Part of a small language model's weights.
Architecture: RMSNorm before each block, no biases in attention or MLP, untied embeddings, normalized queries and keys.
Training: a variant of SOAP for these matrices, 140M tokens, 5910 steps.
Each number is 128 + 24 x the weight over its row's rms, rounded and kept within 0 to 255. Layers, rows and columns count from 0. Numbers have three digits each. The size before them is the row's rms in percent of the matrix's.

# o: layer 2 attention output (transposed), 192x192, rms 0.238, rows 158-191, columns 0-95
# v: layer 2 attention value, 192x192, rms 0.252, rows 159-191, columns 0-95
# q: layer 2 attention query, 192x192, rms 0.301, rows 160-191, columns 0-95
# k: layer 2 attention key, 192x192, rms 0.283, rows 160-191, columns 0-95
# gate: layer 2 MLP gate, 512x192, rms 0.247, rows 0-2, columns 0-95
# up: layer 2 MLP up, 512x192, rms 0.246, rows 0-1, columns 0-95
# down: layer 2 MLP down (transposed), 512x192, rms 0.233, rows 0-1, columns 0-95
o158 098:129131115101110144116155146121111129115147126166133106106123137148130092127154111154125123133130140139123164118118116152083137122145131163142097131136109112120143152159110102104109125117112127106135148129073142154154140075194118137159086156130163145132125123121162123142124107132103119130
v159 107:124169151154102157132146118097117167105156091147121092110112116081128118105126109130091138149141141146111196117134112109152081131113128121155126076107116152106126128151112159122116119122134078082135120139137143130143114092139170175100105136145097090130155131112164098163106107127113116165
o159 104:153096112102126132149114139104146110120092135127126143152164134148124129122120114119137128124104186131154151161092071138136123133099110150078111148080149113161083135137149101102158144133137108153154105157115145180116175161097110128178154169169124128093115136103114115135126159106135114117
q160 091:115128122170162115140158127134103154119146141096154118128099149092128091112139073158155132121183118145144144159145135129134094142124100142101131090145170099153116104108148106141092158163158116116140053085103179096135136147080141140116156120175163097133129122131166149113112115145111155086
k160 102:090130120101146123124077126115135175112142095133126124156140143138165110108107131117108121107148050154103103068164160138141136137127139157113127154078099107147100113111123151156103122109135106166131090146123189155143107136160134145145105194115135122130143136112160166146123144131084164116
q161 092:137121106145129136139157150151113099103123142140131155176097084149107111121155109151094113151134144140100123126112089128114132109130127160157139153155182077141068124117123158158169107137119088156119134156182108164109137105125109137122112129122146143164148131077109074108137079135104103171
k161 095:137195165105123132138104105163143120127103149096192107141145148121161125116124075092136138149126149156158124119136199134128105154167136138131134130112067103104185147106100119100133126145154129148133146156126115119180148145125138080113124128167154137133117135165117137119158142118113117093
q162 092:148123145125168132174129121192143149130121146151129127138101162105090100117139142136095126131121169107132144152115148132137137168144136122161131180146092154089134118156105135139152125154089196094103108115134078111131109121109089159132102156136144113107117132163115119142096124111142125106
k162 085:167182141163114114143141120111135133160151113072148131132139086103121098117132123141136117125143171128140116164129108137092140115137137132095159090132157161136162119143113118142139096137118115117132130162135129139136083092133086109140131106116158132164081159090152141068093172139145121125
q163 091:119124101104113144138150139140123107143145125103147110150152108122151126107140146117126079145124161124105139101141139131127133118112146148168133170094112146141162119104110137115173125123066135139086121134129105133129091102139116131130107140103051135134125097154116139148118127089083109145
k163 091:099171161139177142134110119102105064135146159113137130111092149115115112122133154155083101173128136091126123161081118121162143134104123076155138101125165162156124100148141122145152136125114145110110181156140134124099155113111143140109113138131146171125118131157098125090144141091131112079
q164 087:134148133128134112149140133116119170148120086123127131148145156127154131145089106121127090138153140107117166100152157156151117131120158182108121105151099161135110111128132109132115203132142101118084152146140098146160114124106127168103191109152134126155109141053140135157130094137144165126
k164 093:116096166127178133152114088180163137138106141166138134147142128135138156087128136106119065107137163114126129091174120097142146120142108167177175140140160135134114104142115082103147138141143125122113096151109148169093129140086145101125148126114114131141107128106150136197083118169150125107
q165 091:105094131127126093131160118153129108165136105119125147145118073138107156117090141139071109162135133113108122094102144143136124109130130111181135153144173143141143144114139134142155112132105119103087195126145089148156090087154113134112104131115102151112137135101119094115100139098098120156
k165 086:087145103120132141155114161127089098087105070106131142107127178119118102126092125171123137137123143154147101130123141168139136124110127117126120114126166155106119101129126152151128134099081101130122147116137135115141132114142138071100139143144155160148101095109123120153105107125196090104
q166 094:121112167136134107132146121152118100107117124118121127152104078123094162164124127146129125186121105117089138093132143153152110132151094066146142178143118149114121127154130145119152129162069121176121175115136097158152116101134100135095127134106112172108158119123094096115134110103107091154
k166 101:118114133095108117102132142120147108135159129122143148122141151136106108108112151170132152094092122084088105126097094160094156146117135146113076119115146151145103182167123136168084112112111100137135135123138145127173132136112099150161163124156091158149122110101160121119116125130131145149
q167 095:136076107103079130156151171136131128106104134159136124166143119141132163116146114156087140116120115133096133144169136165136121104131116171143142172173164085102118163121098154110150129124102101138118152141165126119088116114118103116124112111114158156104134150131109102133110063158155153070
k167 103:109111085110064120119069099142147133083080095103124137183112110134122099078137125113123152155126125142100119136100140167136101120159149133112101129088151151158125142116142156170119145097111078176124128130158128111141124134107114089106159174169163143123160140105125097161125120148133139175
q168 093:161102118102113148119139136146101112128115143162163145138130123146102133133095188167100109119087159115117143117093137131150132102142138177125116157130122136105147163164104119137140125182116136142109155148142116147134106116151101106142100149134086130145129187124142131171105064132100125146
k168 104:105122108123086111091145131125119125142138122143122117117103104131115147151162106136129188145129131125121110138078101149125124171107128132072140140134137113136121145149165115101131153158074112108113116117115132098131147097118108119105108065146155109127119153148111102142117099125157170146
q169 103:133132163148112176110163096174122074173120110115127154162173176152139138108125148164084105152101099152124129109118130119137133133151135126163127139145126147128109162122134166144088090152079130176117139114142124160093109093105126118135128170109095181095146103139141148104148097122120137130
k169 104:096158117125132095129107163108126099089187118119140136125135084090124165131137131125112104105141130126118135129111172108133145142138115119137127099156180159097127104134111152170120160112113160127144124118126109123111150082105112111133106122144099168121142149060083107091079139140156110131
q170 103:134121115134138092080113087131135149116157133113131132105131098116110117136128156133115103121166117162104142108132122106129083111113111115111118118105152076163180180128130111134146140096075118157169114124105101125087171120119126085121152102111071147150156135146080132106115162122110095129
k170 099:142128111102096157117113108156107157165112133121157128136145155159142119172106157103137132122146070160100127094141121141148132106137173086102108104116082126166075143129119138125150105161102117116114147179162103130180094120158152137148100126085104169118141117144141122094139160102089119113
q171 098:125132135139159114132134200094126139102126090110054182126164148115139135120099134129119134072118115133139143124134113104105128131139166111142096149129136135126128100126148134153135135136099152149152152137131098116071128109139152114066100131119135163100093118164157125128092108137175114085
k171 108:176086143129130146116108141121161145144123158113092125116163105128126137106092077139152165093166091146160140120140145142163117121138144157177095120091076132124159121122116109116095088071131147119153100147111137121093131169149138104145127138134137130115089134110149138124117125106148143164
q172 099:129085115166111153159109156092121147076120127134154071134099141135156118143150165136142165126147103145123133148137132129135149091136131139105121127150144125109126093075154123113143129097117130120091080151164140093140146157111118097112117127169167157147112108148126153134145153163147150122
k172 099:155160110108134132130127098128128125148143106116086126172092102117145129117089119108102089108120141098127079125153082129140117095145118116149116168103066060142104119131117140136118150137174154146143096073163151148134125152130123131126123158139137091135116119128107073164162112113112096113
q173 100:131116119101149121148165112136117141102122133131127165137119162104176147138129141155135122101136126091128182150095169146118093101164149103143107165129135121093128122104084118136150134130128175055133144108108118146118107150100123120125090141135161142110132130143133091099136156100147112103
k173 105:124103124096143117159111168165130124135090130142156144085136131099131121121142174114161142146166178182183147155140114105115158115161104116192124135089141109104104081141127112104135148103129105112123179103114105162140154136104134106188133130115129146176123110111133176155135102135093151128
q174 105:098127131094095166183124134127163147134183170105148143150145112119118130166140129108083148171174100159132149192117121102085152122131101123130148097129140154145151126143092161139168118114128149112119153152088103109114146135124131117126139095122144101127122103109157124105097139135156128103
k174 109:150135132146087113109126139123126078174151124102113106102141122142148096092132143105113200123153116128137161117121112131125136078105148151139099179102101079095137139131132071134101111139082090140128142104147134123173150135134118131112141123137117162156113160147144152112144165121130146140
q175 109:115159169084166093139124115105141122091137145163105132187142130090134116139138140119094109109137121082159096147118146127135088121130104114155134134155176112117137135092130137120091163143134140141153127123150103143126103130135111122146107096138126152132134130129102159121144111163114116096
k175 114:113125116131107130135159117102095145090125127158129106128128109116160118163115118136158106129122142132113107127085144135123155117088119167098074128118135166162123117164110139090113139156124120166104123109140119141148159110105154088142185118119174108120110089135165164131129145129155157135
q176 105:106106125106149141134177125110153151149124111132114160140111080138113080139170126164139104142109125083128111146119130130153153172163154125194164087125184103136074118112152121117098149127125140158159115117170113130106125124134118097137123166144098142131090166140157098150162125135127144119
k176 090:176142147080129113115141110180165125122112108118109147137146136115140107126108132083096072108106123140145118122163116100097146130153122158143129174136111110122143137091103138100149131117130159122130125114137083155143087147094142118136125111096126124115128137091141097140106118151112146137
q177 095:123121102098121177144133186140104090140098134145085127147118106153118136140138146143119159141083099139104155101105120163104135113115106138140136181114161141134133140123122153122139145159078142137123128164157075147123111093113112119149140148093130118120135140168131097126141086120124101135
k177 097:103163110130135112092087141103101113074194132139123144145125153158119114093174151141116112098141139124141114108101170099142110128153127123088098108122147127140102134110152123156084141092088162111121175154129088095133148124116120096083174154147152120135118141117122122095128139110153119086
q178 097:128060118145115099109069156108130128152123141099109101112110134126122138108103177081099173080125159144112127106126111117108132107130114149116122119107138117120143193142119137149135125157124181090134142102171143125098122086138144101177105136146137103107114149130132153127118141134117091096
k178 098:108107130156141132143147144110127098109120132131087094133101150111146117125103141146135142158127126141166149149124144098129132123138126108133112119111065141102120094121157138111087104136093121106102149135111173090139143142137093094083127143112102160087114126174138085119165096091150135106
q179 130:131115099130138109126127080121103149161135126144131095080176105139141160133134126131129142122124095115125116146134105163092124154092131137149137154149172112126126136105082168138123121162163147093185139142092095143135153094108118148148122136163112112131111140087110095160140100123141122087
k179 090:105174113124192143121117093112145169089152103076115117098115152137136190132099104140116118160130166148140130109146111136103123122113150121150114108105148109140099132153144096142153088105085132126110160144127134117071120163178155157144122140160184127134121133155101121104135144100131135141
q180 091:128159177105173076142056119147121135146178144139153189136124129074154126121135137159145126116201136148138147198131131096104134140140141099110141101135127158145129141122150154150127133147163091159124117117112148111141150174096119156135151111168179124132090109147161136112108160130121164137
k180 094:165134108127114120106138080136162164131108122139121119133142121128158138132128129090115142105120104118107123120101095160130092123089110124094115149129098124068080119083124113131153134136112148112160091121115161164158119155114133131151130119144138107113130153090119132105088119145111129143
q181 087:128093133138153104093099157123112104103107150083104140149108104134132106151101153160095132106088141121149144165093094168119133111161120138117134107133152168114155150106132157157134144138100114162125148096174131120111083090128142105140105072142144155116153168109115117124090129144124115105
k181 092:100103130123114180097155147131125115124118136119111131100125157116120112153102148126161093121119134139119131173157175123131128160151111117140108111125140154157132073124139129160159118159119123161152091111127141139137067135104130144117106134131084116157132138144134078091106110141134130139
q182 091:155107100151100129080122160102140130102116106120116169154134061146132116118123163154105149126086119153098139079096123142127088141121128169079142157162141113115125147119105123109145121145113126145094122162128102137069112072107182150123110126123091122102143151111110130133108071143121126114
k182 091:107095116129108140090083123164155090113132168127131139147082102101116129124107187197136148114141099144114134122146161111140141167160136160103074119161125102120129128110127142095135141109085108133113170101142136107115145118095099152085114146177147126097103147179138159135126159111117133126
q183 095:150120143140137119149148104133136120110122161159132170156175102134148168121156082120102110109106074156143098132152101144138105104123142098130150189106102151102149099067142088119128115100119132100105140140136128148151112151131118118147111134084127101094161146106160155158116111114097116142
k183 100:135182164133156140176139111118129125139165138132119103118110127101141119121124106138131111125123133140116147130118133127095171090119155152102149157167102115178110076155103128101166164112146186155124149142159117171123171142147139168146144118142167108150099077125140161129125141154095100104
q184 095:097139152151134101156133118153165128163091095133112165096144115132105153170131143123107150121136119146124095149124116097102149163149131128168117121110109154132108142147103137147135120141197133089152106123115098108089105125136077137198108114113131122100133111129125116107177141088135116137
k184 095:127114149105126149120128131168161151129115155132124100155165120122143126185112131105130133128112104141114165132107145149111170070164136134076118129112119112165182142121089117132126123135174142120109116132140188127120153147167180125126143145124134115092123144161113117145123090116083135124
q185 099:141159101132160104133112134089112106146144096138133158143098164142129095144136114153152077127141172132129112120116107136156124106118126117126115162110147166131158121125124118154120152134112120156161120121132077120121112144135095125099148102112156143143109118091108133112133162137111128167
k185 106:161123134108111090160169108193136159170114101145136125114182164135120124130109136077156145132106104150138134145130139159112123114149140117129131130133103143131103141082135137120158179123116120118132093089110197173146169134086154088150127089107142167163121148137135167173126116153096115144
q186 100:114162156140135119163142143130093138144109091106099167126107139126134090132091104159092099154148131148105160126143120162134082148140117123095148108130117156120104123155121141090115181150139135120112138111105150119156134106160136173117103132143148150133131156190157147141076097114097133130
k186 105:149140144162118142126092132168180135201141122140150138123132135118111158120132103120196126086108104130090135109156095140116147131157119131175135123091139141131125106130134145121164117155125110120133153125145092163136151126122133129121087115167089125115148171113094164106102126170120149159
q187 102:110137159152099121093112149151103156118124138095111158086113094111114115181118160122161130100113138127136077161102147117152107108079116132173104085080182131119100093117083131125132102100130117162128114105119129154113171135150162145153106135097116133101092087090163147131128133140059122123
k187 107:088129139103103118074150140157129150094122078089107130111132122143089144160125175134133119115064132126124163178143119179084101110136137147171154141098177113127083096148119094066126144124113135139098126110111137084126136109117129163109148152108119104131122082100155105145089154098103125162
q188 106:083114114134156123132095145150130104139112081135109118058105144112123097108135132171123105134142079140144102123137155128165139152150146091156131096168139180101163144140158152131115108129152156134119145147155176130135143107100146141159108149137157150114110170063153162117108140143158111139
k188 110:142117107126137148112146095132084150156119120175137097091083091121112115103078097167166135117115148130133082144144084121118153091073113130129083185166086101122112141131128114131126126125091129081120118116163147144125104160116099142102140133132150099114164137137100138149111146167141112159
q189 131:133099131094082103140091113139108127144124120141118172133086130115133103133131142194109122098133134119121154126120176132178128114097135109138066118115141108122125115130144143121134094096129110162121104112146150140113144106106188101105139142133152135089124140113120125086103133138123116138
k189 098:118141088080151133112120154137103143136108114136153148152136135144121108155134186132140134109153117145131127157135155145154151110131096088118151138114136123068154120094115127095130158129136132079150162106128102120108066159165127134086136111112144112079121120117108144117130087179134149132
q190 117:102115127141085144093101153126116133128098116125126124114065108126078120091135161138158178102153115156132107149119127123133148072088126084133141150149111133158113108134151092140096107099102129134146128135172093122119117161121154159091126120168140140125161121121110118125090145166127090101
k190 101:125112124092107111124141132135160127132138168123117108130138155101158156125110143158094100174153101150113084113155152128132131108145140171130126155130130113128140170153107171068134123167153126138087092126139131126127125119131123160158170147148144114182111135146124151076117108171122130091
q191 101:047109116120139179131112071157147143142092083133176101123102075156125126143152134098157155148151095193104141097088134101149123148139128138139093117143123146155121158091122120133150135144119118150166089118111131135128142115090108110126105128129099131165150109127112149127127115139144116142
k191 101:105166119114143144105125133144144095134154132092139167127145156137142149118122133115132123156128109131130136153088122148131118083131155165138100120152069124135120142128119085172113111137140115109105139135135108147123099136145143157153139150152114120122117192113124161088081130112088127136
v160 112:131155149125143112148143088067149160111130147142088133159136146098083157127128149151143129154199125097085114156104082130135161123079192104088060111131109106114108095114106108127116110119132118125103139122118147139141158082104092142158090178128132078122115149074167109154124119138118140122
o160 112:127132137149099173123098118121127087152149113171140141102144120131153125120082146164171111110102131131178176112146153152122158156180148105111125147101092155149153115130145127124059120129159165097120101139093088168123061127167103154127158140091125153089126122145131174126174106114154112113
v161 113:165100127135142147120093184134097108096123158132133107150095134126161078087109111162101115108115086117126106109133140126114098084132132126140133114081127136133122145129136158187135169100108099151118114122126131124114110149128089112134156172108125115160093135164191135187095096121114152124
o161 110:128157135100102116130103094137133157160153107131131132139142137124120123147063108158142123134154111144096145137109117124136113129070120123084113106122184122165101140124152140106118132134137121153127177160127094146132140106149135154093150120113133101069163136127140140075111129112098124112
v162 119:121111122134076121134127176147141092153105104127102126114075123119158119175125106126115176162141147137121118113085129113129142174128088139159113117114123158161138142150119141131128140121112158134150143159106110143145135140135112124136156088171120111122096159073139132128191141085129175133
o162 112:146131135124136111146145116155163124115147122157124172121142114133153117063101087151139108122127151136183109131080091162136124144126131110124132143122107114148115147131143094160140128132110117154142099104152169111178122166147147155097125143143121100120146109154126188086131168120127106166
v163 122:134178108149117073137141161144064113157150110120111125101111160143180145119152152153117125142139084122161111098119168124102104151123105084113181152173111135075130111131140082126142122131145119164136136135079152081178119113130149154129145138140150137119148091128160103137153157110128151128
o163 122:108103083114093129128098131144143117093132136178152167159128150155150129150101151101125097111138094120112127137127123108176118157126088161141123107151135122141154117148073139151120168119111095160120124113129098095152107117112112090131149137125134152106122115113139106163153114125178066136
v164 116:088143088154115135118167138105110177131109161136182115148170119145121145114111121117059111082157118077179090182142077106140142094113084124157137103097151139113146133127122101152137137166114166105134108157145137147105105133166122115150102118083166123146118150075123150114131142125129132111
o164 108:120127157154103113134140181145157105075129116083129108102101123107121158122168130127133157145107119149117093115168153137101138173138163136161127115109115124183122132070110165107107102119088109150131138166100105172150165130137120125122094143113117152080133154134159152142126105129131135123
v165 114:120123144136101133159115122131120103098121165144123138142124157091117144126129125143140133159083151116138109130130096117117107109175110118131131117131149146131100168096146124130151148156139125124127091134104104103137124099107098061118137152148133144142107094143102133091118121096130125124
o165 111:129112073115174142111087182102107117123103100126156157124107141140089116160108112158118107101146098142156149064105093094117113129146151089126090141140156135130119126129131103146152148097132142138106161156106163164079130159157104107129150127111124177168122129152150171138183110164120143148
v166 111:154165137102136084100128113109079117121115130121136142131139141158127144125120129119151131108151106111166152119095121136146094095144122118122123132137154117095139145117118072137100173152140165140133153153105114120143113132145167146107143094124096116116167115105120138090130112167159123059
o166 109:107112107121126143133125107115140111100161138127140116152101106107139120157116086081129100135133103121097127156178142086140154146130186104116121171143065124159135076103081116158122120149095118111145152156128135125135147160128152112156108146151112121094157129088110098129110113147107142138
v167 107:107133128109148097122105126177128096086164109155169159145164153100118206139114124106145120146119180128124150141145114125116135125118139181169122127093102098110121108103143096097104080156140128126105121115131156154102114125090109111122123117114125167144142128149103159158129133125141084130
o167 110:122133138102131189146146154099121172102100114135120074140162163100115095155118117114148147113107112092160129127109111105098107114115124149113113176128113158156128129146129120148174112096133133126080053131113110121108118126139114084126102116136157102114128176099152131177120091101123177124
v168 108:097120144191108128097136083109126180127145152175111117130073128142131180124110140154124103125147125127127105083110170095151135179135126181130105131107168106089134126122109091144159140102154136125115130145137093104117119105111143125129109142161131133157113155116131137137140124081155125132
o168 105:117097096126139123139102135054157088138141113161154132155110154120112126129139134140152090110092149156129144103135103137143144100167141111140120127128134129134119107118129094078130143101110154114118107070159134094136107164109098088113119102144103118131139119145157174122107116158105108087
v169 128:148113153161123161140138154150124157093098130118139104141120118118149108098124142132152115164133132175110150094154151144156143133173179136139174143193093131156124112127136116124117096087135108118139112119138122101087135134108110149108156100123140117136137094195147118133148142158108128138
o169 125:128135148120132113115087147110133125141132129148089142080151147155112107150172156134129128140195163113141147109090166079130103106086170131109107086146171127107139142148113143144142170128111147142116094121163145100118144095145083091142154133127111112129116102091107108161127144167127165115
v170 108:117132116160140136170135162091125158121141127125154133117141083089123120128120115125145128110143093104122160118105137094113111159107127132106168144129134098104114113110140110108123153153121149163125097128176146099166108162121113125138121161154121128139106146116168110108130197117111119143
o170 108:126157118113143140098097113098137137147113115130146108137084167111126104142111123178164108089112146081103076126107111127112094081117128140129126129099082116134162150167091167122139108100119117116066123160142124176140163117152139132130155111128167093118103147111118117128146102109114118135
v171 114:159147119118124115115160141126126143081092173101093126142164139153137154136142114105077144109132108145122105157140138146085164149062141120105134117116105142112166122158144134084117102159111125118103165195163105129099101142112102099157139132140129120141119116083128149129112138111101148111
o171 101:104133102138092122137129099143148121158167109133150146136171149133144096134145106171126151140145167096153100143187127165090152148110155124136065100131055115119075112115086131159144102099126111125125121118108109136147155126108123113116127114146128136086118093148130124158161124119126105118
v172 104:105156131149107130120107147133125142154117085104146112127108137139126115123131157157117084143104151106131123127110103125142163163133117195110117088150128143144100138141135143146107106144145132166146112202160091165097174143135099100126110129147112106120112155105146118116134120144121135118
o172 104:143093136141114147160128140091126100135160130123129150147112143110114116135175132140126111175125119138149118155069140158192093126095138123133137139150135118163117135124110134104123133153119115123108159095115150177130113128089157155144133156139084137113130114086089133146144150113150143162
v173 110:145131133144154125172124161124118151131083134115156153170116116139113097125080111127152157097078125128125128136128109133104132139160113126125137121141145133151099138182127189117169157117137135108095122153148097130109115140097125092138129157137102152136131126096143123143108140147150110127
o173 116:125103149114143165116145099114131115106148110110157139123124117131134116170174168124127142148114154099121136171105124126120132107145158098111126160159143137105134129136138102130099114120093140140155132124123085176112147100141142115116160109104128107135108120150098101123120187145134116148
v174 108:161153128121151137085103084174129106113127154097117105136146116138136165128112151101106147116056154121165167152125142121152154162149105135142116132129059091128122111139130127172154140138124147144080184131144100137163135087136113130119081145111085160151163112159098096122128105117124131145
o174 111:147142099170103114096145082122132165131112148145132125138127173139162070159169127121115082097108080150122100113108125134090155131136154111112111170120123092138128161138157114116125150077151112108110122118124105117105132167131152148140135141167168097136117151100121093104105127116076145097
v175 104:138083119083119081130154130122149170092104120134143131108157077138082102079110096112127139165105157098123108098083151117152123172119141154144146103164120180134132143093161143163130132112125161135152106150118116119112138132080146122134122087122124137154159129145130084119123120158128107136
o175 103:151108137135123156139137124113107151155146133157136158110108103121124137120100110124143127150118135094134116141117113148188158085082141098122166135109136098114104119160110104093159112116129124171106116168152158130129134114158101107116092121167115085126097111082156139124136159126150098089
v176 120:147131096143115175102143152117127116141133148099101125105121128155116128101119131164129153131128145123113114175158094110116105115097107120141139152133123156153116129161116104120121119102094130107092157154121117130139113131119157140092118191134112141093140098181087095134138147094108118128
o176 121:212092112149097110141142126125128111177103108121098150114130147130114109199149118148127103125154127146189138130122133142129143174131124162123132113085116120097170125104118130144109147113148106110155179129108113100122154133123145077117095124134145095143168107158137157130138125147138113131
v177 115:161138138132164121199137153119152094157130152127163126187138133103136104128166156162118102113150134089146129141097120122145126105129117104111101109177140106107145159106097089116079159109132158114100123119147078153114134138118131146142115097124089133103158132130126155107139091141101144111
o177 115:089130143115126144168091111095159159164095127121080137129110101093163139098107096159097128154125118118146118149132115102106154133154145154117142142135074115174133062114118112101114146171128146141151121116114141149107138117140123143167101152174158099149116127106080157136079191130126165148
v178 108:132123154120111122118073156094142126118117144165049138115120138117159123123139114165124124129124113110128163160125120127159126166163146128169122131163112133123130104118107141142120131121119114112097140097117114107112113133133117116106122136147161123116136136173138126123118135091196138108
o178 100:107127120095138124104125112139119137142101122107107095121138135161121093133157113177133106137152103124124135101111106167142123143145173161096143141156174120135178126161116126147098141111105113190147101133134128100116101131084101125124111111156120134139127104120102144113128087104092135109
v179 109:140112144128143100129098116129144104152140112083117108123108154073135084085146117126117155113148149195125112120094063135170156100138104150139133109133157129141120117111112126146094098143155108164146172145148139119116116119123133097139111131147143138122154098118095160158172116114104148120
o179 111:111159140137105142156144160129136098127160112124134159113105125099068186101147119137105164134132147088125135178132152104098126167077127127127168156141112088107144135115110139152138138153119113103146128173152126126087112152140157142088140132132142130135166109132149113127077129101132105139
v180 107:126126127145092139146169084121163121158136101101141143146136140141128092145121109140104127118133149105125119135116120152115134099074114117151102101122153101152151182103123126112156170170090127150154143140105171104185155145181118120116141107137139140107174149111128090131136128124124094160
o180 108:144110118097153095085137166163171120110063185126097119154120136117119148104112130111127138127146111141121131172141150178099126109113133177183137134118119109121125165155151154112113115117111123078092130146107128109123115135131174130099153177155174115129130122140135144111147122132130121134
v181 108:112086088130051110091149119182147150122117158106171132137160148070166125119123148094115099127177097149170156137148112119131116127127153127150083145141117128131147164103124131131126149136133139116151095120122112147124066067130120084119143097144128118150124068077184146140124105136131139097
o181 103:131138104121133172204150166145130186117156100142111121086102125099140136109154135098140141158117137159112124110191134122094120121112143091153104139105109138113123103119152139139126116105143098136147156161169112120155108119143122138118136144092123145093071176105121143189157118137116150161
v182 113:137116130145158130094143129105126148150168137092120142134127127117126098140148138096178145133119120107108136145140128123149121099089104145100169152161119137094149096157156168070137127127158112157124148121149097133091092135156163167148154144142072151105131140127114108114165122076109139079
o182 107:152111130116098145125128107162159102143127153116132116115109117124146117129113132108050169134111120110129138148139143148131120115159142138112119089166138115111115130144124161122146123100117172131152149151089133121110145128116121109103153113113101114145136108135126121113079152113184106154
v183 107:108139138086140117128147139103121172110108153125129099142113160132136105177131173083118126122102085102100086167113163150136121090104133162149146146128120118125121163166111099119110144129118112128104140128118158113140170125138155141146150138119132106137135118094104155111109161144084135109
o183 106:157130114119142172127132105106135132144084133139121184184146127111136160095141137161121115135154123136097095130097098136127140116121166079164093141153082131143094121070101163118160099144143133118172159160124116128132111173155139119125162148104161140142093154131115146144153094092159098121
v184 120:155152129119145137143174093152124131091119160113118060104122101144135120151134165163135113153125090144160124112184123139133143147177108126132114129123118111128131145088119122145135151111108124125180139126151130138193110128159149100099162105122123118132154108125092163111106139141118132083
o184 125:100145141153095091125133142107139126109121159135140150164165123089157085184121123148091090120110141132115106115164144082107118105144132089132138105146129114093146145128119070152104133177115127147161176138148115080103101135116117143125099154129103108133120131122157151114137144139118150135
v185 121:128122110127112116073088082113105124177146126132104111092159128126158130087108121092144151135135110128184160096107134112127098135132111132122127168148106133137150074144106078161141108091126116121106146119108133098091126097106103112143125152143075147141160147118118115153112101123120117119
o185 116:116171126164141140155137146115121170154141137102131094124087120110113165128103172141163106071092130125105127151123147105137174161157137139132128143140155102140130130123126153125107127078111151117126105124176112080188144150130133124104093113079107135100150155138121117159103142129134126098
v186 102:135145147143142119118129166090093128100111098060098175123111111151156172174157110124122114151130118138116171120183144132138137117124131111131086090095160116115136115086137113147092130138119151131114123083140112098159118100134157199102118143117121147138149083096147134108092122078136137169
o186 110:104129116119102079135153147169113120092127147151136117112099149134136148115105142130173135125081124142116096111128120149097124088106134137127155146104126103107148143138144063121140176133146171117110106107139088125102094123118127131163128120107091127101137108179092120156107159140125089160
v187 097:107100118100134102116168132099143128154146137140142090119110126133144107095134131129143158107125089158053112156142104119141117104092136129097122123068124120141153127118122105080150165127139116129094105123133143135131138158091104103128139148120130151138098129131132117166087105161124090139
o187 100:154149145133139158102119143135159086109113089134107146142138129112125198118143125159173133092142088119127151161177088157118113139116101139123134129129127106148136136132133176151153082135110166131135145153118119099113101112102105104110112093133113115134084093140172158114168080131150124131
v188 102:135188127137146137148136123141107137141126091110148143122165133094130086149104094122118127143127166100148150115148118151136130159138068196168152146166099147138180123140142131120150087147141089166125136087147136145128097129095154118084152165102111155103134115102105142091153104094180098093
o188 105:112093160142126129130113125149173123125143142150099132171100131139115109134131139135077129137126115105146097102091116154127112091137127154094126114130126104147163119107111108146142113137118142136132115124116175111142130108107108148085141113146101151126110140122141124165106146117095167109
v189 098:138137091118133111143122094126098077121134130127160112109158116156121101137137146146098134156144142082123105096133146122115145093173161152144092108139090106133124180106138138166167134106137159122079142137125163122125129146134139120122141118141134124149139138094126128169137112125162115129
o189 098:162148100138125069152105109131140118163123147113130120110119099102132108137139168131142082079140115142119100163114130148178155113119142132133092145100117160158138127143146118114156113129109129157143186116092135113142123120186109156133089156146076095103164142182115118098141151131130157105
v190 101:157113115153120148153148133118126132097110143142137095152130214126116126083091121127079122140147101137143102136140133118111128122137117144074089108121141146140120134115133176135149178132129124140126138151133101125136154124142123143116112129124119118126124125136082113174072124132111187155
o190 103:115093147109084121119091129110115100141119111142114099082087092121154126122136111102109094092151126137184124135165135133119164117155120120114070114114159110141137136118107138114132136118119117117133169100119127192128173128167113111093122123155182178104173113138148118080126164172155129087
v191 122:132142132145131115142133154131115094141134121128118117139133095060144126128130128118134133109111102127158094116119097133149113153115165099139179112131123122105121096135118107114108131134142124108159101139062142159117107094147115121122067125134164099172145117142146142176118113120144107143
o191 122:126102152107072120110108192124151110110107110116157135108128130141083166127109139115108136109140135108126149144123139143136141168123129147095107100124129123153170153147130104089130097149134112122176075133150161127110128080162086152128147138129157146137134143134150137116138088121088108193
gate0 090:158105114120121098117139088126125122154128159177141126105110103136142144121118154114081111156162107133099130097097162120127117138111145161141187145158115098138084133124136134170113093098158123116132148104106109138116156136116138097092111128102125140140135102100118120101118132082185115106
up0 093:147096139139165122139106136099131112150122147126134110159147061086127174127152119098122105135146157093096159132164135156115105164123135119143123135113127140202154177134107130123139113134090151154141148142095123094119105115119118091104140135127123114110106113138148155140129169142125120105
down0 087:111164120139120134108113134106051143127081111108114070112148076109142142154128149128138138116125108133125126130109095136139127139108118101099138136100106123122158164129176128124131165120090118143153123158090117116122116106120100136140146118121090148128190120078135148144151054098101123086
gate1 112:156111103161119157155153116184147129134162121106116159087125145112090135136126142124185140132118137121090094106124116099125140135144102113116134108126095169112108106134166104226147115151136120111114120115139122143134113121172134137092101104125141147110140152125150170129136145129141145106
up1 108:127116111148117142132127104114154094107122126146122161142119112135101147117100116133135120143133160145146112156132149143088125160109114096151111105163082140165116096164170081170108083113123128110108138126160134170169116131134111140142121111168112176092120128144196147104150117153158116136
down1 113:178143092140163172131100128142124106121146138152107180146145139120138103139097138057139120112121122062113093141102150127138126159135114133143154134157107194133100106147133100178155139103145177144085125094119166120137129136129146122127115160116151162148123111087172147112140095139135101121
gate2 102:164149102078139107108107136153133141126144169129125104121152126124093139149119114153142155123094062111131109117141104191103116116163097145159139149091122076140128128147128092144119165125160104120099132137130121154128171151090100136136151170120184121096144123118123132123133111111107088093